Each number is 128 + 32 x the weight over the matrix's rms, rounded and kept within 0 to 255. Layers, rows and columns count from 0. Numbers have three digits each.

# up: layer 6 MLP up, 768x192, rms 0.296, rows 136-235, columns 128-191
# down: layer 6 MLP down (transposed), 768x192, rms 0.294, rows 136-235, columns 128-191
up136:083105181148088111071129196154173147130144062111123190177108108158166059155131095108090137083134130163167084163142154104143160135161154128135141117106120141097052114082108096091140082117115125
down136:106078126114054127131152144102126094163113138110146187084096134085097155139119100119095118182125127103062134147093132097177133150155099137052152145105089107083099129070065142136126175096176135
up137:103153191154130158161110099130152127135107095147139138096094126163130090173100121139145162113136071180152115126154121150137148051098117097092132167140169147133124112127158148125153147204138166
down137:090146139172084145129075092192156139147188123148152094161105049132107092092126068128174125136121118122135167158103145122091098155192091102146116139121121177134148093138161134161045133156049137
up138:110196164150117079129128180166108108140142145143181130061124125186167132183046154142160197128088105170101112125149111132130120132147046086196162106122113194107116171169156143103078117152159121
down138:109083091148076151106155133096091176126128135090166090151129158127145102107094179145113106156110184118030110093137121090090113148119110149102100180105202111188215151150082139068139078099118086
up139:177136053113111140070175177141159147150129096141119085141142144115155124130132112168103119160159119145158093153077192140156065083116098102086125111144102128141084133148131166123174152129076137
down139:119077164125111140083178139077162091140128152071126142152119126140075085133074096109147154144129068107102158182081101109139120108085145140114124135114146184088159136132144117168128125144144147
up140:182136153123082167096119202152132120155150173097094104100115082140144082168118129121107131121127160166117135156159132043163078122133140181159131127173147122089124140155149083156153069129129056
down140:172120048095126086171160148127119183142110180172138146143124117103087151095118150136129134145066145109084115036140158121099141140107154168135194066131123217083109149149125148138099134081147143
up141:198115190126086111177062078090130107169189079105158171152104133157147204142184157122092093128096100157180121103149076155106154128100083120122013141091142106076094111110148130124161065118102141
down141:134171118174109133168136128129094132085083146104115069169132107095176126111078145080095122140147154076170196084097147109193137141153152161140177089134108109138129124136097146119068143174128181
up142:083145170142099083166127143097149153129072157152181105094159085133058163164130153124140173095173108132120109140072116083160159121126082121136065146094138100165133178193128075143138169128113096
down142:119137157118133112103173109089191127148103144167155106128030133066087086064105133081119156096166120157125132143138139129147130113170109086115154177118109104130131129123106139178194133138097150
up143:159202137186092098099111168140137127120083140120131115159113064146152136180121149102140142122145139129096156157067129072118096085144084173196142135138122126091175143167095194055135072052156105
down143:088034152100095142036133131127116106140137125177186084101128167117110143087144117107174135139159174114110177113138173147187120169150124103095119103161163210178142100173075102078153071108093154
up144:167113114098149163089128107165132136135084146103138152148100145124125139105164178114113124068130127131145182111097130108115153133161138209169085150101149200126138063093128107127153101143106137
down144:123125144095103125151145082109137144157133161172086161099101109161108127104135146078076128151123134110082181141092123150130129149114139162057167149087149162180112135179115112152117121125129167
up145:138159140187104101141155121141107157153111117175127102153093112123119141139140128156110162137141158093098126097114119097062099089111080083108117155088095127090122159175173159161143086073187172
down145:129122132106112194167101149119150145126128094168091137101118118126103096125073139177143140107167074104126101142161178141128139131112141093098124084137156104157145079136119130128142138115139162
up146:148174166117195043138134109146132119164149157147114131104144114129094186174137109168148137126123118106190220093163115124158085116104074093085084114111172157163153148182137147129131139114119130
down146:100068117101091130151113156094099137099105133069129179157094103132108088125134091113142117125125114161119130118097108120061166111152125134150195140133202142114204142170131163086146088094091181
up147:114118095175113163074100131214138115167139114206087114110155148141127155116115140110207145143121151155136194090108114143140142139168172117080175148097166093091165117086187083111127076122148081
down147:113125164137165100117146132145112166136183125151153105162109138107186136138151163170122138144117132148101082095101097137153133131077168044081170127117119118133133173140168216105174101145077174
up148:130178128170132040111062124090095065107133089127119122088140123158104112149151117104208179120135127123101129128150078104183089104138149170090153169067135154135102103117189106161157115150179090
down148:140146144134143177118106128117151161147078197136158121086100121126088100197095138112075129115136143129114104101149128129086086210156104198129173104201086156128111098134123065150068134103119181
up149:137141144167117122107164093104136106137100100118222106167118189133097156150142091132063131070138180162143171164131119142102088114117183147090113084179124160152162063102080162159166139073217112
down149:133121118102173151135158136093092129089094110157125111120193114135184114043094179120110101129126118090132068155152162126104122150162102145093122130084100135092146115125164094177107138142109133
up150:127160111190097151195174140115097138129085105163120130165133122129123109141159142117148135137095129132077156070194146169131065109108102100129123145094134121116084128088107113184178157114096142
down150:086201153148136147105115113145206096141092177117132124104089126126151091140130143125146138096083094056073113136217115104136134154081120135131133120191145140140160099199073194147134181098133108
up151:127143143093162088110090162138121123128117122129145175142157131163144140115160097143148130150141072131165137161126180090135159075095139087118160175113128148164135132168139171096123076072117078
down151:085127121065074179050134104094134100149108111110114113116150100197083119052095106149172085126182041120135144092145152141073172091155089134214080154146118107122104139171140138146117134148098098
up152:130137138145134117127083106118170136125067174155137141159158124160117171117145100141136146125150172130088154162113141135123085171144154066082121145136191151083088127138144116112143131130096114
down152:064138112181138082148113129154152140179117124084124086153095101135084139142067124135128178094179128152113096139124149165098123091209074150105123170175173092114162141075172117161166188151118081
up153:160175160131119121085110144165126115102109137110099164201123099140129110121134193129174176146098136106092139160138168119144171138107093145121099161131123139085158152096143109076158150084155191
down153:139113112160104083120093091166146147156119097199147124166154140154154080130178141120139087133118109112114090192120065155132155136127067142090187131108142113151126108114112110131149079137069124
up154:156156115109137128128166079130165147107164142173072110072197122108118150148116081088135119074057050104133054165150155073107078147134115064167137140098146111129125167096179115086147167210076106
down154:085147151178124156140108114170071147052145096105090085139136089133145160100174125093047119147164105103090125144136129108127104125154153098191154109132111125102140219149161149094166127093157141
up155:182170126204088105157085182151097143064079119096127119143153146160074089149126156155119128110149126110126167197123220087154047108163138116144153088096141124143135091089183144159119074097167088
down155:126133155147175091128048148122160153129156177111113096118142034080113191136139169158104185089152161117063136150093090123162137200221115115204131070107155080121081102087123148161128136151097158
up156:133084205077052121107030136197133076105110177154157145103133136171097151125116178124108188142169144206107138128176130144135128200162085108176134066158042060160062146116143097089156129183135093
down156:156118165097119137084147107044156087093150129160108198161139179116181115116084165104088154135114138114141162080159118158104162068141073143171112115132081179121117107153144089090143115156148158
up157:113193099139152215154122149187128109122083156146136144140120177180114167168107125081138177093135089144111121100067079070147119139132097144108176114096175102139076131173130119111132059084110136
down157:126147155084054153171140125086154136164147109102126116171155154097126128149126107119136124084113122081144059082083055114088095132096088132159072089124093112085095131184128131089083132062089134
up158:192148066051125137126083139139142124084139141169115149124161164147099195128100147125143156072083106118161126145110069105102114162153151118153132128096156102182103080073142083105188125099220103
down158:112118110113148127122106108129143124098183107114187171133132059117172127146160083135100123177152112141076170110116116089134184103142132144095132186126115142075213113092122141100056173068132126
up159:156125077117129081138134079149125170147199159110144137129160107157111150124128092203110175136175136166137129153101122066135140134116174113126131124096149121204076146132142158146107157102087122
down159:151125157085104144152142109125124135097159142076138038089130088127145154147029183153149137090145160048082104145104151097109170048093150086106178183126131123064187126131105147200170126125099142
up160:135109102140132127145178149114096177167133187097106069060177173192120124126117112146122127097158120133124070109108120111144121118139068116062186142127163139104142108166157180143119105104120127
down160:096131128099076151098172121169169109158105119115179161105125138107154102097095098148131147131123119143138169128147109107159168146121147087102158148156133117097121094140091107133116115120159154
up161:194162167145145042140112080142207142066138122157156147094107098149144147166175121132160144044070090133107137112128119146097162076104135153193176090115102158119107216115118117134105092163103076
down161:123122130182103115086119163114134174123189141103137100138129114087203148170101147183141205110137150131197104103071161151148059114097074085099060094103136106120148084202124159163115067157107107
up162:163138143155162111119086099100161168139162128147122150112089130145122124119134126163107135198128124132119102096146111110106150127110123129112112078102082081187147072119165107177157113136150140
down162:123133140153115155124073143151114130108146120129166117164136121119128151118167149145173131114124148099115111168166146155107156130081142143142102137111133113130093151109106177092102145164130152
up163:153110083138140151144101149143106074116063103094121115086005137063152177123158096091133152060146172107170122090107107149152181114107101104172140134141096188115124101093166153103189178133163148
down163:163106171097187148190182171136146164121145119135134119157071132075216052117129159082132102079086121100064136087144133163121134065150151217144137127170155147116090127095177166235079140110127092
up164:129158117102116093161076139143153059092075132120117059126111127128123104131171080154184178155178173061127147098132141136191106121120191126128149125123103115127175091200182102055075140113189144
down164:120125125117062161148094091137081101117094147120125182140167135136110140127078156133180116166132087115136101069132153103196146138138177141152079125141172082141135119100134196102094157135137128
up165:111130104119087106108108183123167108131159124168134181112077132173138120180127154176112106112155101129194119130106144112121164165111128140114106109080133141102101141079146143078129104151170102
down165:066130118086097132085194123113117089152122135147090128136196174082110077169138093141117094120163107108146147116120150112175220177062149121134116083194183191156117105128107095104163173082087103
up166:166070098114072132103136112126113128126124102202164140182149162121099173151185142117172156143075107162095147110116158173143131138116114112143162143087115143051158186172182074211134149109150126
down166:131099164118090097155132117120093112088116181186095114150149127053109123139215105113120182113086140172128122169146129104112084132152133174155164088074158101096106167109136173117154120056150146
up167:140138121105146095074121089183129127106159104148120125132135164147139139154092095158119167149162141102128071117129142076169181177071171141118089175126134133101116114149113148122160090150190087
down167:186146184174176179103122108179126117125113106159179111099075121130153185170154161127157070069110151081118084025145133104197031106122120125092158045184188166164140102103077080156113095106114101
up168:111127106157169116112154084098125050087096152101153128082095144164145121131157131143135181111190141128153178101098125149123142204086147126156185103107163110116145147118130105167179110074169082
down168:183168150132114107138116102112091157157162166188082103121133113119119158093110127142211089154087097120113099106057138090170159157166104154166146114089170154109161154104154134125179089137149085
up169:127128053143169163077152092108115095116142086082126108153126124093106110160150151148135114166106100125165103100213157152066097113127129136185198110148146115114137088182169152140125083108076169
down169:109126170134118179138112128062137176107129109122101191114197171147143160141106079113187085109140104097147132184095110131080129149138152105140080099131085167156085147119149157136155119119123195
up170:109084108144110052099078177097138127115172101087164178128094127112068161125102150102159144122154128116164127105116155071127116071146180056126115224159101152066139129107167133122151122115125089
down170:139129156162147096150129117146089086069132134132131153139130105072155153048129190157130094123114140131105085074164141116130116123121159110154136142139128063131156136098169065119138086116144147
up171:158124102145137125123157147143147105175145145096100173139098195112142163160080144191165162183133090165137103136083094124198071133130110168080137110137075119140155168073124127160102168164079102
down171:153202069199126116081099133052101126088148086129194137194205125107125165154129162104071136121119145156168095058083156132097134128141037132157112121133146119106155146121101183124147139100119157
up172:113133116134118124094091147185141150159129164163062106112088073132146127135117117146185116096093128052136089120145115092131090104112144142192125100143098157076096157185156109115128138082054079
down172:131098150113152105098097100155140133115141150134153080113098139160165146139151147137174104147099141129109109144099147122108132117145122198070118157097140154116123080115085155120162104111117159
up173:136124102153127120141112158170160157161160130154188057106185158111161204141135105165150151174105130143142104142143055157173155070127116131111110126093166168110146092094135110119129075122109142
down173:119117097110124090129126136117180081121146121080138109210104137102166160121106156086134109158147129134138136119114158129171144104097167150164161170099127242057167109149146115077078138162111151
up174:174127151063114122150136092120131143123134039146146114142117105105087167118143136101080132123130162120123126112186203091078175079065177124117072162130161076083107248214159086097147111114172115
down174:076115122116119098148137127117089072080147175105094110175128117132182115106185084109074119176139107128130095154138095128174121138154081184105137142089115135189110151062121128137135100199084143
up175:035110084129127107061183140129177175050112100115128095100169115122137148156143098168172151137141103132147132123151161069117131157142140168194090117085150105105093120093139150211124112166132115
down175:046121126107148213099047145128160168084067162131137159159173142134093197100082103155177188141103127071085131154179161152097107093124188120142125147090070122140147173092133143159162122159104172
up176:119152122167114083095145089133151131166104166152122127133112128165111141123125123164111127119144185146149255117120094135104139053139128103160076102105166075127076109094171111122084076158174119
down176:143095116107149144162160155097121165135122061145158123128162137099129151160127064161107151143083176143131196137134118136131131131208057137138143138185036117086160112130135135153136102128155126
up177:071143057183090106155123127140127162173122128113130171136141138063083139176104131147111174128115127164119113124134159105078105096131164130094060170050156128078076157158129159117126127134070135
down177:169152089157133087142140162137156116177158062075145150168169113151125104157093101121143183066170084128120140075107110118123114112149105177114085088184135111063061119146136147077103118091133154
up178:141123168073162114141107115171167139159124216120116141089139122132098098070118163187063153136114096147131139118152114083108175133111075079147069096069149180197133138132061145143113160132144100
down178:088070109149149138099114106132167109110127110132176148044058108064153081129074159126074130168124113110133108145157132147119191104155155121167119135141109112094174141089124114155066132127154164
up179:142142151124175125076127113157128058120092167124113143116107114077139127154150131095102123091097120174144096122155158111175120079119152150162144100161087188094163128102098157128142120131123095
down179:090187132064114122106136094107099143191154146154126104079112086111080129133113124085141121116183125042181125155134118148176152131149145127106120113113143116156117098096092077125169092130122143
up180:143140147105147110123081106156098168119120115156104148137107147064094147134131150156115130112127115133114089085106139090122102191153127138078121154102107124131163161136124101119140084104044103
down180:150104130124134089141117131165142138057133147112120099103100091125113101134142199207111154186175176114165133132000065107177056086147110189143160089129139097166126118150099161100172110165068092
up181:108122151143135123129133117115166116137128118152147219128128117139128134145122158175175104151126088174137131128096107127108133123105169082139087148121107142111157134092158185064188159132120215
down181:126174058125141151124087127091128163115127167139120165117111043061082169130106174132158129114178108110099176146124152114143158127183045172163144151142134127118098100138137181097056161104134159
up182:088137173081132121162075179136131160092170142147116168156097107144128135172113214066080121164087136128153090050097116100103163098173141092116122165173151129082141188119162110131085086125090108
down182:130133127107150109077141124113121152125153128166165131078167130127135155130076131127073161137109154124083125129113102097123090096113098146155120167130154132115131091107180115110139100130179116
up183:169162111159126138123142158163132139219077192158097056163152145131099140131151171144157108100111125134090124092143068114133136115126129165110101153126123108147105098133101157089173149096125154
down183:094145146117078187143090113155176109133118158083091166120125116110118089134142187101129187111116113152175156131077153109095088073173124124141081144151139140125152120044117064138171091166172109
up184:099177120149132160132089163125096082129152090131160132149105207140139105120136108114120138109135080124097141193165141147069144118083093178064166063172084150144129147186144117140162090141110103
down184:134187178155185125160094164129131193163148122137095154181143143167132158107054060159121146140132146129120150134149133144166196184145098077089138161140125067090145167111107073157134111153106138
up185:156137150135131104166139164114173147163155106151167104089097105131100119121160103085073161103119168152133084120153101177113123107165115181159089121145109103189107102087142050161174106193148172
down185:095066114186059118159100138098207101123153115091145148117116155047129032145157114080099229112126137149122132153080110147155133111203098110105133144131105146145109088126112151201093064102142096
up186:118174146143080139141097114130119107135103174128134125153122099153161105121164161140100128111093174146225140177126042128146154107124108110115146142151118147167113107128098171147177141115068131
down186:154138104106165088104105099154142104099191103121127137129178112139173154091149109127152097127108122120051084075142161140118094172119120128135069104119159113149108135115123090166095140129161120
up187:135126138124115134087170061118176135164113124099131138148117108137145172124177145111155156082086111136122102165147084123133137151093137107164111116139122094122109152160135138141117095143106128
down187:134138125131160149057145097111204103093119116170148126141110100072194129097188176101109099116128065124082164082131121119143131115117200160172137124111139139154058139086093127120094142148190127
up188:089125103129120097155103128137090107139135098090119106106144145126131130130156141155095109134171131133142197126134121089104103098118086134121081142150151129112120112183166141152150115099145142
down188:130158187117180107122154112120165092097103147081156141154111104101149144070177149079131134120158107139100074171141100111127108150168125127146107127138159107117121181130137093110139139159113068
up189:151084079142180121119127157132136170113167098169169075074186097137126129111166105205139178112081148164126111154185120147103194186123129161091074100103108147110075144100147116109145170111090144
down189:118098117107200138123106106148135192103129118147151121116121095099150123112109094138073117129121155173109153154150129096078099125116157111095121088090137084150068137125140151123169175085097164
up190:098133126114103148178102096077113131091103181155176137121082133155091123161114163105112140125163169116141128126143115151104138132153171163137105072080142117105082110138149201126151095129113128
down190:123159130158120088165084131140143122125154136099132055164102088129129161109185091115102140103152089126105103105120141154062102159133195179141138095150150085113100116194106180093143137121123115
up191:109156138111127107150149129110134090114118097149099104133128066087107115146182104171077125119189143141133184134104117124087121120154159117012125090108162106104127107112149121168121137100094104
down191:128163106162114175115117077137167131124137170126134134160120087141121079181146126085207117095127130146188126117109054132134079097082150111150140155191136120129179148088167110179130150122110115
up192:152128152091118154178103168154109148080151139088177127109155114130110103111148161169116212159152146150124095159111081183155089160117097107161115094129077091064098171117109143177167168152124137
down192:106089092078180140135131138101104143103124117203150173097148144096132182075083115101131128149113121181111090149125109072120097077172102130150120174158170151145154072091153118132081068153094154
up193:154140092115136140088067082100135158109106099136137170142155129105072155120164140149105138095187143136147110178173103198134093152134147097161149168102166085136128045156074096140124040153141141
down193:062151140138088154173102124227127106197155175095134199160133082138162161146121138123138108209122141103097142088149143119142078127114131118098142116149169082115155140115187133140148125151125089
up194:137136080163102097196114081087102120047115129155130101121138155151178127144130099126136141130129126095160141128114163181100097172102133086099122148134141096138129075124182112101185079095116184
down194:156131159162070049143091120152109061124118155136116071094111170146162173155144136164133154165168178113084102095098147131139069163099107136163071093129197092167157145165136168150135123062116128
up195:141146145141116154124108169170198127096086136123132127155163168133122082131164171179111170136161129171154141123173182110131091184116125141079133133123135133121144128080131140135177142138117107
down195:126157150063169110127083176104149123101114107148143188175115126145108129110152130140105151152119192105119105134099094099172150118146083099145164105186122098080126099130061082107136140122101152
up196:124141083164170167166166140077131085061146100130160147109090161170042113122118155115155154143098182154210117104171095117156067094179090119142120120148142055163138112024097160148149149091180096
down196:111131076185128154108075141102128173037214076103143131133092111048127155095129180170155121141151134136104106088117096154189125082109154135193106147160178148094172120155100148131123109109134050
up197:113133053148162108087072164087140116159090156152127108152166067101155085134075147154117185129113077098159159127117124150044076170132126106122043140112156078139099116146165125183111163141118167
down197:137136101115181059118145156099103167145134146087076095155170126161110103105218107164139100203101115116081164128096152111087105076112140080117174139102167188169091172067158088120150160168173108
up198:140142136094065141109104143164129123129164135174217106114147148115103148139089117149156163084094177130159137145155170130163098121156193172139153162171166110109129104144109097120132126142088119
down198:142099098095078144082110121109131157056118159156136143095102108124145180050069163184109159140132160156196131140160142136170196125147152116125121151096140110094129094122088134088138142112124116
up199:138107168142126129143120110101110165147087091124132092142092128112129129123174111129126147089158079110099121187117130121181124116146133116197125113121143089107132094104098152167167186140123155
down199:088090127123078106147066158130099142124188174076085147141149097093146129155120148165137137067134149086138129153110126148082102102102091163132060123146156145144151118133165097101108201115157126
up200:213132153130118178132100117095145100076107102138208121096141119080126148156156151122128134122158137080110131120154140126100144094065136114141135108111178171079142176201109141121122095071101121
down200:113115106115154082132150190191127091088149147167187145120186130123151175136211104180143082098119146116153213126101055070138130186060124165159113119120168123163124119105083085144081195138139075
up201:115140173179103081090155158131142127158149076143068103106126091125113154129162076123128116085119132135169127091152110140130121101096078101108160120137092122182107096130144135077111129106151149
down201:124122119147073185145162141096099079146132120157134135079091068088104163108115149164146142149089129106124144099162102100129195109160051187083184101106132115169115048097095152140111093111127152
up202:153109108129181118183174115183121157115133108111139130170122137107110166151130123106132159059132145174099120052097153225110123065100022092138131104163141184123144133146116107147132144102083097
down202:108095111165097114183102155132103168128138139086104161116119083064118027123161174122118098112098078123078140122170148151137114162128153135144141073122179124135116156108116118138112126163183110
up203:158153071082153069158126167151153101120125126151123137140090179159051142181107119138140188164124190069148129136134098152141087125106122153156177034046107109154103140162089131080149121155119100
down203:109083077072118177066099067151118120112151114108092171085131153081202148146108133103169141203087182157128127157164099143105151109073187128125089123134159121137147146126142172128145062133089113
up204:154113124117142148104148133115141150157114120115167166062171108091101150128096223111103156151127147100175122168138140086134149097140125128118182133124088129166138148114161174144145171145073136
down204:179123116180077115104159103073132063186130120108138087156092100157152161129190101155175122170170177129194094135132050167132167146130147125171116112125113089160171158146101153136147117182163153
up205:098151154121149105097133143083186106144255093127174177080106154164128143138105137112117126119139142125177104208110118115085151122054119133114088091088196146117085140084133116122166177113098080
down205:117178172096176142148092139100163100166122180141117143096115139101173102102064175106164084085118073142111090167172099088072093135187210128123111146143175164110095130128156104170132163157050135
up206:141149090166117112184191160118132121153138113097162101136134178146120171147144104139136134148163135094108122105079095096154132141140108079105070181087095117088100148150169120142156180152158168
down206:128118119098072176158113122104141050121099109123156135128098081093096140092170105131106040188147107097106084196165115164140122149139094116098162095159054121147135147126134140148172118103176114
up207:114150130125133160120206076164132122123176147122120083147158123149138155144182096115116153170138135136116197175062157148136120121124143139130161126114078185158128174096162162188193082101119076
down207:096093110101155152160186141100146187169089128188120150112181090172128069065082140123132164156105140140105092142148101156172147165107166082145120126103180188130161167088104138097137097101134166
up208:074190224180168183081176070153122143116128053072105075170148124210159150172102089096156148125101176125090104120144108130153116161070101107098121106133126160162143137115149110133139111092138197
down208:130097180091152155100169119134153125086142094025134079082076129113155090128095096078148085142165154179148180060079172139166109146105175142107072141124095186138152160094196193140120129113117164
up209:151144150104093117104079071133136139156113099109078061118142107083137171140116057162122172143113159111199136128157192085184128078127063063154041170067136148172116179134158062141110095139115086
down209:136173134179133106100098101095072144100150138120136148162136077134137123180174119120100086126150204164157069175094137186106104123167095088173184091116098113146121090096120162112079112120150138
up210:152122155092120123088128103174123112099108120090084135112146110123115108094135137138074158102132191150168130117122078093047175168141040171082157093088160171099145125123168103121107084147177064
down210:080146133167160118123150160046162104173187117054138038168074158126095146153115096110159126164114100172078119106071152132116127108103184114109148096164061118086155111198131143114138137138125109
up211:085144085098086123155083086155112140121117134107060068138062133125097109116122100101072146096181147104125159214133131143148149080111157173154116073184107115144091122123094108106077079114134111
down211:193137171096146141130133109133124155095150169121079123139129131140148164103105137128120085130159152080108110173110128133134133070150129104106134089163157120114150115119127115135117114189108117
up212:035093112153120184125085122147091075033119107143093084144131139143139074130120171139140130092185128138147169137110148109119122076119120144195113155156067173126138153120124140156205146136220110
down212:059114067152143124136086160124123133130176116168085140151135108067189119100067131173096082154164159096113153084124073098207199125144115120162087124089140146144067075105072118127103109144212074
up213:134116147176128129090099112179160153152134099140198152134170072108061142152128089181151144098137111175107083121100115138136122057096165115114102128155183172132125106149126184143074107137188158
down213:101114123095136116187194160109123078155059157085159136182153144092105080115150190132146134060169110139130156148165125143100141075132116170090188111177097187153151151119157158143126131118094212
up214:182188125058056152118133144109166134164170172150110102138205138121110144144155128156197100085081174087158089094126162151140170147091200165057139101098117095074118091117104122144137149130125166
down214:153163100112133154068127096165148104136150172139143143182098107082134110103157165122080117092131130146129066056157141113141149148109123130157105137109134166130113150120143145099104149139182185
up215:102119063156115101150077084088067069129167105176097098137143115184118135151171130116130137111109137117165090115099143131151076127078134110159179112076145095155128174118122098139117124033131108
down215:125074146129199104163134134098182071189118105088122105112054181168182118153122155120098119090096145145113147166107162102080066095128163077160156109138099112114207147144124138153079075121084116
up216:172121109088114104151132139116116158116141106147137096090096119108099169132100132169086132082133138161142135132099105150112126090127147120124132108141116093126118158105109106140060096113103118
down216:116128084141119112125158108126145086108165113122115165153138135143135167112097086159102146110111132151127162176042137114140088087100169127162153123130143124133174103074118119145118134112120152
up217:162211119154141104094110096117110091149111108179145110119052129083118137115130115143112123048174130133137167152119154116180042131194160151135143178140158125078117101051137099103158148104156142
down217:141153147139126121122120092112153120110044088186147172083065110116110133103151152181211165105152100101106095181152137138100120115123122103162117073066126174190095127116128176138110145193128108
up218:129145101168108150097159088127082139099086133194056161129066163157105113157097164141140090118149130122150101119113136118141073151167135133109061058096066156079166130188070206157191120148164087
down218:130076081099125133127145111133095089198136136086147144126140114137127110132118131087106170180123125084088201141124123096098112185129093135113141140113124152153145108108122147134076171138102141
up219:073077091156126146116107136141089133090145144116168140162141115119088179115141162205095141133091101148117183186140169106187167107108172147124094144137152103117130144147122127095130110138128183
down219:175137127144189105087154122130099087122136092174138134088124107126103178115113149124151144107129100131114107160125134125107141112160100116100126144137093175113140165059107128097111114077173171
up220:111176119157119102096122153117166146112149104130107095113110078094153135112158128133089156050078155151163172110158126102145114172122124129057113151126140179112106056167165029105137092111128161
down220:176090122104105112138109123146107095160050159151142199177089146152099105146167147120107111142153113093099161139164097088053122088167089162125175140114164108149110161097135149147135131131142153
up221:088110149120198088120202119094092130213127134159183100032158150122086140137113168140166125086129079099081196113152136141128156160158067119130145141106168104148129089110116124088071162134126145
down221:158129135103162156154098130101126122103152083186165136111138147121147124105102185158148081086063129138161153118161122116116148131159115142108106087131091134108114132130131143114128059135120159
up222:166092094168106117137140123137137154134068155156151106159108154167087173162122116125143115158100110166108128103155114204104094119116156084123096132103116176118117101164127153155135140084165141
down222:106174107115124120114104136141129130130220180135131102084144063077188122109124139097131145166127163078124094185098161134098110108112105169117148124079112150112073134100100187124117102156098121
up223:144167167165084021149092093128206188145141094183077055128107095160102115164132157115113126096143077115121150140111149072108177084144197173222149113141093054192175129115134151121155149098170161
down223:120111080111111061140107142161139122119070114088125102114058148165122140131086130162079171126140124130132062125177223114175091167123122114160072119195160097094212139125153130186145128073111140
up224:191115115168158125123084098100087062140139128119124112142141099108127128150160083127108126094111140131135161102138079106119099113113156146098146084169144129113122062180156192136141093146194103
down224:142168062111099163134138186105108072118129104067120123102126091122156166177101163129134144098124119056100142159159183104143107152126188139102183120128140103085161138127131192133124131112170133
up225:139132180083108054105119088140128125127147123208106175153146100094081204142096099162141150145104104132171119152109169135157124090114162136173098120141159109101104108188118093106123094138121147
down225:110065176104103171096124151093105139161126160128155131120168118156168131196150078132130128150141100095170109129105104065111134120124129095178128085150124074073164116119048135180151116156177113
up226:162099150120120116138110094169109152096125127137128221123157150156122131124228148150135118113139121135122100129144090090133122090124082159144093153113116179141161117070097106126108105182180104
down226:131106189154134087113149109087132139131104142086155169130082147135110088074118106137078062074128078142109183154123155127117143129159092187092150141108153132182143132123112136132149136158123156
up227:121190124173076161147077179147068174158200126096117119148114156076145121137167119128123177227159133161112119138102118127129087094099122143174181112139096147153114157148170135086104094164132137
down227:151088154130200125102112134133104045127118170144102103093181081110167164138125147087137109148108137133132138194136093151161158144047096172207147035114156097130121136189158174126116177116114092
up228:082056120111084100160181135094134133211089136156189151117180111141086154175168182111130142098095136161122178141089046148149180148127109101124084096124200131167146096165102078120119142139111108
down228:138152123135130043176078157125067115110111121104115132087143097102167078132119152135120088115142168071125148141143123093135139167120078145121172092085065128168128136145112161120064120108079181
up229:142159183197159154127107223181142122106123131146123135081103135168137166153095151137156136129150140132128084112132050187106059166147105114103114111138120162116089105103131097233098089120116114
down229:151125062078140209095119082113185116131115116133160130124057152136109139157096171141146134144102116121121082122194133124117146141127072130126092157092117204119133140069095136159093110146130144
up230:126140101125105124164091104122122151120136143122127110118135159152092113087176198152107142086084112100163152130117056106121131088131045088135164140116153165189137123094084139076156139123154147
down230:119079155124123117065123116116134158122154113116102122070127151120152126109135118130137112228112094177143048135139093060141184144085102127099129122129179114107135100100096109127121110081141120
up231:203195164155122131091037188129171091151040103090111174128092149142105145128130095130134144194099148129145155120170131144121087110080155118063130173065161101107130122135140085113125133146152145
down231:220088123061142074092083123133112164156109163193177109163088064104087143147118112151173080101128119121104143187197154136166033027129053140146163069104114089140193105108057191080147178160111148
up232:233140110162140139116138144121172138155067138131116110132136119172100138163121134148084169134109206131165085093117111160107122102142092154066128181143161136143125152130133114148083133108108118
down232:118086151174100191123136138122114090064099108119093107136113153065107131150164154093099041100140116090154103099165147164172110147148136167107121143118162170077113133100096103068136135110156106
up233:180144164118108135091123167128056167128164074099163136157098081159117135127133074130143182107134075144093182089119106119174117153140099160118088119152134126147122140169153124086115094117136192
down233:117117093156133150116131118081092121137112178151112078094142123095133131160133117073124111134154143146111116131092121149194156162146117122159159135151082085123157167168150130155122114102161176
up234:085104146160124112099076120103120110105128099202109128122129119138098098157151101105200149090121090126155092096097135128169134128109139079154157115140140089163123108162112124109143161131090131
down234:104182158173083157084095118125171086083121153176104097119105142122117100107134121102101171121128169118180106109116161138156114135064150163187081082065154096158122138086114080198098157146105124
up235:110158113143120139103073110187087086109105137167141165117130137179110142155076141092215166130103090172047151096162095062154059128110093174164177157137119147108148076147147157083153109194066099
down235:155142122108171147075096115114130120063141170146123184101131091068183129195158112140101129126158143122180145101153174091140103081126147183126118176148163119129121149106135140103069075158147143